Weights of a small transformer language model: LayerNorm before each block.
Each number is 500 + 50 x the weight over the matrix's rms, rounded and kept within 0 to 999. Layers, rows and columns count from 0. Numbers have three digits each.

# layer 4 MLP down, 96x768, rms 0.33, rows 0-95, columns 288-383
544499525560466419545539432421490420513479542512466424564551567469463485510506470567457654524577555581547479501546563535568534489548592559548490535461505514522495487489465376499412506435526511368371507396506463538423422606489558510430528496506469535528484456648466561531522471504545486516
503476448379501411534448524514522566434524461554472508443467528429439506444520521498444458521531486523467449525432573493556487507478514543414477533555532490573427468461509434451498516502512519437500456530436390576687478495509384555571576423499472409468456487515388523485542513379559558398
525476413504485491553476534516410502492487484467488480375461373509568503544456509553569529503443504572453455443490545508468522445552492524462556473487480475576519451565508504548422527458509535547508547458515439576546568512611516559492518560555533496483549512455472557569491485486415530555
436419488625498627521533420465539503527544510606537451419486421476532460495537428435431497472568467549522467628490454539626515613402473490439476560482499542600555531527545528506568534503531433475524406551418471523571439602438497514459509440526514523468527500473518494533587502472559447458
472477577427523518562494497525500561511509418480493517442456490547396377500489416545454433439527507496477482574467456518514386469439495424456540530489477589485391534569504370485488489455460475530447530514403469455519519507495507487470519397504503506517505425444475426494441460495559540432
449601430407566493476498477538536551512443459580466543407580484503525397548521452531371497504535497493554529408524459485453448428554441485549424499480469569582522471458435575481550561540580417385547582456496498434399470562548516437454542501493397569482429515479507607444531496534520509573
439581622570524551510612528565454512454508496436526490583510566520488423374595470475488460393536534469429447537417513534507511499402550518433463531488476573427513500550487453511529520452449554501529497453462505517534458480523479445465507426568521479497461486473439519516646511514519528576
504456515536484456529386523482501493447501474449514461540508539550508445462442497492490537583500505548509435492434475466554559417532504558481535406558546516396563514543543467459545444496519573569502513528497526553498542526532442426492530533470552528522518434559496458490449611502485507545
524461480547496496528404536428587412483462553586523453502464443502520488463536551512551527498419529463532547464503501483584478448552547504518494469436469463515478402533446481441570529534508536494484520485489528513498523570603551512481446420535460450506492491399482535499451517461424475592
481486533482572549476463571536565485462601482555469454580439540551474469487563464481561446495459497433514507508541494504468456574412432507445477581534464491471617580579506443448472415514442550522493490468493551466432519493448504482428555509529462479471503512534466417464454527465471467520
587510514570500495480429361499451442498383494481475506430434574546593440478375466538531461409456497496565473624409507488471438531486516542495574556540550521435492516482476545496438589466446480452508514457552499476476473514544656469535421534464368464414565474461588590484526513516422549420
434451553441527469478535485434561513560486517551454561455500450558497512457553508480473438615487577461469463514430444588449577553568517514454418569473463557478400503508635524445418516533594504590526515500612389534405465470617520439478583502580508478427428530536446484456479529423421461459
584531449520590575466507560476602415453573533518474576530476541504511515522427491538518460496525510508507526505498529493587547490476497449541571379517549433471527613554494567554563538521480576527540508512446554545589579478484492585585527525507598580517504491504430493510443461554493468550
376519483501549488506676554526511417497569467517495506534482557500457502507611440461503455423561447507519510457402511493515443476574503420537465602525475489508409549433461525375423502526444505544509466529552427489519408501417439474556465551455645489466480558411451521516433472548527556476
503532480479503482518652463589547542539516554506436538500481445450466465475525481492510420499465558548504462526443378549491468513441510529477515567492534561491456549392550519549486560502464459487501555613492457556477520587489483497486488427485464519518512502481488498462434540562489475470
484484435451500488431602508482468564548457529512508412427495486502479482552515407539600558533520527542475426444505455442589484476542502449509435501447546546455474532536547465483498522526491531417559509487451534531572590502495493531533511533434438501488561514426556487499491429564483479553
536548527474606449470539452460477420462481449577532506415537531450534464510417487511528538428499487468519485422506423477467470521518507423530571454560486469494423482571465524509515472449443575445450507483399461536520486584486454484494484570476475538533515558518476417515427555606521513469
544336493458487563485607486488506543493462479484455556523445474422506426562431435510570552490518460449557522501497421461468504487514513471508450529598510481606517434522393457572533558503472508443487483582503469484501514567429549477553443499514415463529494450448531426529564558477477466497
533584362510471562529409492513544491581532502423514467542485579473532541532587531495535438564436535510472481497570458468479496495420502484517421503396464572523486441547473450522616476468534477534474523543390446502536519621444441479572500484449561494453470514419530517505366497444492437478
496522467504488577486449515478582501436531526499500485491561499513540433403482506475522527461408553445531489565518447514590458543492534526481491578503446477426544421558563461503480460535457428527378503436524477420379450590448525506529449524438433478471527579521528412503536459531504500515
517459395430423515492456468465512537524600436491524466544609470459468452507594458494536449514572491520450535487509506463464495509516427482501453499520500455507448519419471490481566437525429448559517463471487465384429458427552413502450566502497484517479456478501520455495489471483501451447
523521440513540505556524527481505525494461499484502548416602455554464518527551536474484459484453541500534485451461453415537531441462499517548482579407398543543435491497458457462497459488558506560496431540460642431481536479488572593434556501594492562457474494438471503512493489564527551412
470402467456466448513554519547521476507441511420472442498436387471426505516524468512583486486388527507489551498603521511464568515518505444492477448503470527472513428481510535486434517536491474474454611466561467459477548550427563511547442493548481492512525489536507471471440392468450503462
464502596493533512538515566566536489541496531473503523538469459544465580541584582528459530549579512422534505523516517546422549527497549412475421418465552495548561585510531508489466552493566563632495492518574510581511521320488482529577527474538514453525509483472470437495439566458585468478
503477452450360459491599519526471506481532525359496480519502620477488579553510558509446458468442450482543477489449459438594431545523361527492464600481497533518512463455562538454576443394535462532479476507530479515459513503543542463544510461544502494477566482477506553529530501481493519538
550492531488401402485511444427554601462434545465539540494430532473502436351471515424570528497415587511441463504471577571474636514547534497546517427470524548489574508461601425490551530573489522505513542460585449485548442569501506366502421495604507503461444464389514465518443492542464463564
423431451541474458466511494372486510522491466404595561463542494492516429535555457509465601573500535464450577433423525476456624509514525513504545503494479500492519595521518553535492527471573572507511512534624482533498554383511500580524501579530516455446475617563445468558561700350445528492
526570451455523507424641525464461578571533509427517464473558488484521427460488432421616529544615459496460445451596499557403562537487489544463501458565536468560523464448437495525546516470539437528494505462472517398429625485555530517436557499474462509532518544503363496491602460571394435466
544472475516510605529530475539559520522539564469510452499464463484500472564492600473507497571529463520433554542492448470319390590489557433456421573578538548491507519500492526527544425454465635490467484510555449517476526385501397532551479430508563602519480612510601418428504455474558479442
508592574458503442446453477493622504553418468502472520479507473490501583464487484534487569495491501389466480482575485546439554515549553472544533454451548516481489510506474510502424488443487482455490458460422484493578462428533457454589514553460406505581496449473425463464472465478492533464
474565486471558392555511434486383502617497509518535456592450512510459543547501477551485538473499384509468486505528614553512463558502520430507614495461504551484489553495450392444490529525569478533495456517475421435490351503573423539454524564466446421600532562445593460550416505457548502564
462479340579519538487470572522454451494532459480517658640455537599520572512496442479433546499562529474470644546551574396507499517471430446522545383557574479349549437431535559437572362544535533485508553474581531433520511484587510411567422540594533471427602531581516528548495468546518543519
482465507499497470562540340467533443453498506476458431557500510530465495567515483515491479521464506583519469497474521501516455504485517524456475601481536501499474489548524518489516445589454523459455615431612501529523490525486557474542486475608519506468472525459538535451568496461536447513
416414474470568593508503439501479501531619441548514455503525387469458577527486579489508535503471505533524542550419536473531476485482541454502531470507469584530522473430460595520422500501570555500496496559524485478553508445474506480426479530382580504532514492547403515537490488487528524447
521464517448450514501521418612529478515528521563529541459501408535564553523464487473532522547462482573538489509520491506436538533514418459492473537473442467442492613499387486416531539401544540538477452465465462547429574482607440556456474435368531496541526477511517543530461514470457477426
541567489487666577519500431551493492478556525385472508611522447505541434573552503531436491427507441507538690426585511447545632495574436467463470559418476561547361411463540484449447428492560513462549423444618506421453494474492448558538478509506530552441462428483491570514574439592528509483
454509563567406508444475433517424501499484420472578494459475485492517523492522468451474395435524391456512512442542455504453495483485452475435440518504493459481398424467543534574480520481415551577425498589458546495467422563406550569477431467528518428454576418531445424545497395523430435524
516551491568528637498562555499467426521498477458524570533472493462594572565529492519433566506592521572472518486502548452414448554486523496507458495620443449497521374571471561567528464533471618543514506422481538603561569433446648546556452532486512494496509595489497549486517570457461584487
528467545525466489485494496607524433515455541427471504517470473525575504467487500522418512515469524576518452491482522479480551503517503544513473563473482541486571491502485468511478491571498521607531568538519538467484523388480538451441512456538462548546497530411546442501543496489487509524
446461461565575462410436567490453485454492509497519465452560439482481508509435501486593480558524518489454446575608539431461503462500528501511488488538543543417461396516435541529463535451543554575524531533507471455482502496501530529492540493443510561500567527586519550473463504436504509565
542562433551532515526529508451509447510509511543466509505507437461537456533501441510571509515538542598434438557549610517555523472478520575508480478509496461492555403534466454480541458491499460650508436504504464487503514421557518518494486622505540528385423491551518450480467437467525484466
427488458563508460540538584475481607451422513540509526450535458540484457532472463516491496567522498496479490489410451529518452545519493554455565464542485492532494488520567565459469536494512512567518479568516467422414530511431508601520450484523542482511521539489555561552516514452461477441
411563586413467451515504437493449454489447536497544517548496588512428552468563533445420497450463430584511443484446438506528438415480548527473526579499492509559502502511522466584549499492505473343531550520546534485495497451366530572571543482419483480530465495527492485530438443524568480637
493457525459466448548422556425523507438438512529463421507416577478507489621416570534531485495416495564524595512556625539508434413466498444507528452469517480474544491521472488611459536507485456437436568502581510573521432478463505425532431501563478540504509498539529380514431556428478507491
520547459504553566479495454518515546511496437473537473484561539502441471492512441401469414544511491509463638519578593560537630544381451497468475482508451453527503478455509459465540459429511483496550452477640506527563617453486434587448601506416476458476533455552456583512548395451489410493
416509491565493566414507530520526556473482550441545479513538562499457539529522524459457485514415612495544504509489447540490535436406561486537562489488509416546537533482566573489492510465554499531520460512446484529470457501423478560471460515552536479519489485496487405491447505559501470605
511482530451550421477448492550442440503401491556472539358560496483540508485503636537535501472529556435486483485499496602507467496473508496474529392523488554529392480558484446575502479510477511573484434442565527484480568567549475506559532522536396498527490432501564503482489497528533506524
464508492488552487555479487492452659496562503520469452556554520532535529464509502443461549530519557444541447411486528571495549440454498487501406508454517416503563468526570508407374474569504460617550532472459549490499446559482516419383586529440488485512545399469546619443502508539511520538
610446464521522449499601536499448606475397556592492450491459521479519447578396553482439423435467473415439487493477527457482629372432564564552506529461486506482532502536533432602552557433542479503532512457480440515419509477574484470543406517440462465510412446591501444495465482484548500520
478569501526561559514589517489460489472526539546509507569453412436402471498492620470552471497497548576470536558411424427576546487492545568516544444492457520583631397539550543538535485413522532466513442509454474568574548506401475412492490578464470520518537477579527433527473454360522498556
445582510372548520515496490445496488430558407528494363450492441482456490443617534524495457506552505571480507436495524458504493512498471525476572434607448515508425516514449468473566564498477513540508434475426444513471547502536540622420509430429517455429473421491554568485449580426614449534
508552547443521484496496448491470534584455469524536544408425630486469502489548488522578507394486535428447403569541449520583477528487407492491532550496451517460559453579551559480509441532494549562486460529483492516542457528495540487472542537479415438560569506518595498545529541486453451497
547557555529538392484476509466483534433557524551471389376596593534589543379517566545427589503514521613474538491543532563533451404467508475521537575578501422546555498574409481457639457544459490433394459520529440405581392596522441407440526506463534431505488504565590510517674472436527558453
572503536564486380430424488510489586463504435419495480473460521491459418575489537499485504479527464459512517453448511440419409480485519431499536484531423485521549532540528524502441557517490325496541593502446490507506571517412517492525507469442469479558471518582457442517527530435448523465
499513459438464531386526498486486448472472482491500431452517416473484566480480368551433463586472411456504409501458510527481480493483494574505561514527523468349564525504449487508436558492518552520520633544566546540430568518434522517456521479614585506561507532429452518488451459499559468478
587513480504462555552470484539526537532582552450495392524483518506534554457429516443616447518475519581501540569527487545430556554490498413580551513493511495508520522538576503629578533545485465411520576517539582493585507585508501422503459561545541577556447399453447508403538448543470456477
433599474456524552482631515488513445482480469507481486595484539434490621482415463501521569555461439517441497518520457581510447527526433486441561553580487466527568534451563483476485472437456441499465494457426576536529418510374585463518469500399536504451433477554558435406550474521482512504
540466453544510543364441446473470463510483466524535506560460592538546505546460410480555400567602575461365489537433508466469552487481436632496543345553516511506579473468470459479519402452500468484545441444484390500507422526471455562536337506418487498440542608503526429537469458583476525469
520510533451450629481527492519482446548480475553517413570455452492510425496473503500598497546543557488532543458529478475480592503484478505463439425441484492443480512518537520545567511487509450478512538557457536499534485454472464430541505485420401557582536476443542545509471550527466605486
453447483455452453537494529407539483473390538524476584528464594568467561482525482561508580443474519500552637534545470596554530463477532518555568461462568531572508524533498533459503506518518458509504508518488533461513517523595463550529553573482465534500475565456528594509534558438541526411
506499455526434582565531513615418529539496576446430527461522539531508462632478479569398492509533525494598521647583500489439470476576532500514485489545471529573520480485633522463565474505581488553419582515513502437498515489486486561528405474503420572603467496537567484464541452523475547503
519495603542546431482528464540527517522436470530532477519413488461441473446441537466549424424435381459477570453495434515511454483522471497522527592496494521490477526576524464564508489443486481458520416459478529492400444531509527516547544488445586491448523519392485439527515494492462516460
478443441493497460542512526455564464555441556573471512535536574409465520516521526553499532538500527447470471453446544484509443526554455478515462558415467533555544539437587446427487415542451431462489565517427514483486358499487528596422516555458542557453436469498507560487496545539461463613
501535512581452563443480566571522578414475499359483413516525500400455542498432521398474535405538513553524508473480509479452424527491558488525508508412521378507538594515481530532514415555430497470441473458479494507540488552467640529443585431514550496568502439522500452429456526471556510529
547612480525401404556325640380514518563483470574503526584529376510461541461556436521493450588538515469623479490465401521496401509427527482481495525506519553424421447438440549461458480507531429518496494510424563452502529519596466451546329447515491529517423521456528500467517458591576506518
512512571482520512556430488558532462489497506544423510479571525471454487450528526559519568331490447487402460418491435542512632560472489569515435472444528467602510466361587498511500473520500485472430497415506491527462463556430455561522483504524511498537483538558422567484627512577575513409
435479429484486506466460526493532495420536476501526501496498560503520551513533501514503513515487552497482480549433548473564439490534465461432481554577475470574461497438540473530531506552510519514489529470612560489606623494588489514428467526460489435390542420556486542447402494487539517525
559460509551542409552482526402470482430547545529516576508514470478525522451467523448544507470478408584435484554539602537491482555475486382501507479474533502376498467485497592433538513577491457540484496543575527531469512451596533625564489513458545541451534550572464461471490567489465469529
529489498547415461413410581447470483494467449434502499535552504576469545509453514495473556485434487442516606535436515471540495579481483587471458481490514412481487556569434422528463520516496530398486470539548432467560503509493558518507506421482526482510478480581442494522552620431518540485
562471498564464536462424536497406555517567499452572550480559442596536425441577554498530568565481440428554445449488490461446530535523405547520495487496483416469455468471498376508506529485452498547507451571457495466488507545587435517433474517488483483543556438549464556523467570530515542412
511494537480468525523418482469477499473407479464569478454587459557568520434504491544602525394478550544424496512562563523505483486582477579572508534458411539491520550576427466464435490492524447533543433582461447533342384471496512517490485479541479549461485521430502542547503644515432532386
521414601490514490453531450546473528536431512380460497396502504373564512492453500537377405508485443475460460536505529522488425483523473522502520525501523509532484461552479479532494533548481526427539543563487497535410551552471453477473535432508541501584499529459547505491479509506501496378
500454585563542419494465468537511545558622594565475478612488591532459550573532591586513520548490522505497475450409598536589530517563583600571501492516486479505527507498499471556465497468552546421586479553527493608552438492493528430463460531494522542490452548646433583532554514502568471587
430468582452500419502483547511493537533555525547537597510509562541496478541509544493460439528537459481432549457620537480513536565400587510509478462513499440540406484433522520515496516523543528543583568561549538545523569516547523460575538519468562505504507614530518491531584470481525486484
549393459525500509398549517536504524517564502665483520485475448540577569487456377573603618442466549601530438465559530561481546531507571567484470465464512480482431470426598521540528557433529534529440540477462503586517519495521465463464530577447476534474540520531469458502536458523430540619
410500474544466425459488466490571497502436458614470581481485483552541527466450460475436433572502524466535523571530510507471427399497512520559516572586434436568500511478568600518483504494563503584516397487540417571481415484545427539462413479572404491503520513513603499499445532430548461502
496573484443572475490602553479526371486475507539566527401474506552543491417548499569501527420442489488578493544561458470547406519514507461472480389523535537467522563453473518473423512455510572426497440456574499448445465467580523579430393494472516477534519535558475461511529414539516588565
508472489428411400497519513485457509525523519494469481576508507465569537397551544532503508567419518512535510443555531464410546508542566513540500473469503488461467450506497580529523508449515512438571511441614572436521528460548470364489472524347505490529509471498624501498516522564455503488
512493580496483595622487457501504534553447451500515559502561440484538468484521488515490575525439467506535521447377504470599554536427467488429474603513431483566486588502499475486534447487492493452652506549478484478660506392493493507534519436577504432480457497395590444502437344508517460510
426436493464380504501500485539480357486346521510448461353467567448495595452468560495437425507479577529618528535544476428544428444450469526529541541411477546457498472511506577475564529463411558401528501492402575521423526517451492520576610572469554540495437515491460444518518451481491566512
418523439461507518508439487505463455538524507509526442529456495510468392552512456483424457435501496385585488488506465490470420388538467582496539535474491522527528528482442480516438553529478424466451423551504483425570423490415502410511507411645412493388514401472522538537498517463551494470
524457589551529500428416481490498377431521492504487517497554508513483531443516510489497467478530502534571493419378441547470413494391454436492517504502520451490471484487398596455362488475460502564496473366476568530440469501475499492424486532473496470487491507451354615464567516603525474513
500482485513478608545518560489549553432438496583497580451540486491547537515474489470539553486525479471509539549501457537574484538529484546487560472534469529489573473466582575504508507540462404522458406487479504399523487514485458487552569471599518467460467508450535486508580539417531400483
541481508522415471607468520532444538438557465407485500548531452524576508606480439517418444491445407443498479391496533475507522330530539600486475418520502510565483542501486422449537477543496551436495579526513543470529498523438442466438610482525541480538517495471596632528422472457425516494
484578523454432515565522529509477575425484484435464539441551455514524596444563520492437574487573466502475489476594476388455453529547483524539459436514525464536511568540555429498576459522437504447567512541401468471463510500534481528521524441618509479578532523430537511494504503502466502498
469532507500548483441461511536461510542531478532527537483498502479518526524461473486589455507672506524408449494602422559499499488538523484551552463532544465465507478540463487651480561502456402537515562516519527500516554524580492488568504528358599539482543366519542433506484462485422494448
566466555587592463519505471540524496509564466492502504561394452588524561497529550508554596474545516517434422470435422633567528438626476485514553519385541592503486538594442412533551460558512475541541569479483494536538552491524424505502577565490500457481553466474521512505475474569533526514
463525483514489451525481539537547605546532465519511570459462535573419500417437494454625489613534519538560527575499532505468463556543577523499500436610559428509479563508483424569497591506469544508556561585536550570517482446568627547498591507543520495543417460552443554511520528514558517602
544535590641420523521478444455525442498546471439472498529513558456487625530547453416495498513501529471548510559474464442591518491474506488517463491587509492489491536459544550457425420476482473478459503572467641498430530564437506510514376486456453431664485565455486482493563511509524496452
503454410596523540531523499443584472460577513511480513509495503504458433564446461583412551631504505526602566564492510558549523589605521412554576548424555413507509553463419407502528509525556579541413486442470422569527544463432459483495558494570465526458469515576413466488465539569501530544
544485537449523566579472551506534443501562492454470472585476517477496480508516566435428543525545429433490481472537556486485494550553493486474494418477483551434415451450496589427517534475484464505595517411526475471468591540515592458533544526511505480482474429521470544482462403511471495521
492497449536465497464339601490412519486518526518563498498541487509514365496442508454450449457462491440494493408432472420361548497507428485479416513435556537375582562470475503510386522559495491558547463541558533460406507467590529430538545464533541490402529514546479547536470614556434455494
522545457462553462441496451598501503549508531481503567534495577490458458473486584489486538467523444398527537438501511370483508571551491424473509508525562514494483578460476539462474569467529487508466450423398558524455550436485462444545481461572561495460547563433495475499469544604474465569
577541570471503471513489430397443465532474536484515573497438424410471503566450534484508518518482553523496420544559540504522553538550464434524470411454624484470471521470450517540528430519456615430443454504499511482449486376507383565451538536542464546495511565479544445432458477496510474482
546455613467480571518562467522462514558575475452485377528517474495532457575511503475497420393416467507467415532467545497441511446555495590560504551464502492533590471451406586469431437521499407440457595472398507555553392436469595448465506540490554574569536500528476527512478496495467538522
510598544480467538516521520520557488558524570568478548568471513479467487492448498501529407536530509485551591585568484454475509435460522401488458534533526570494413496479498573478477616501545479502467371481488630466649500468408457445473476474587425495521502544434444539502630548506481536450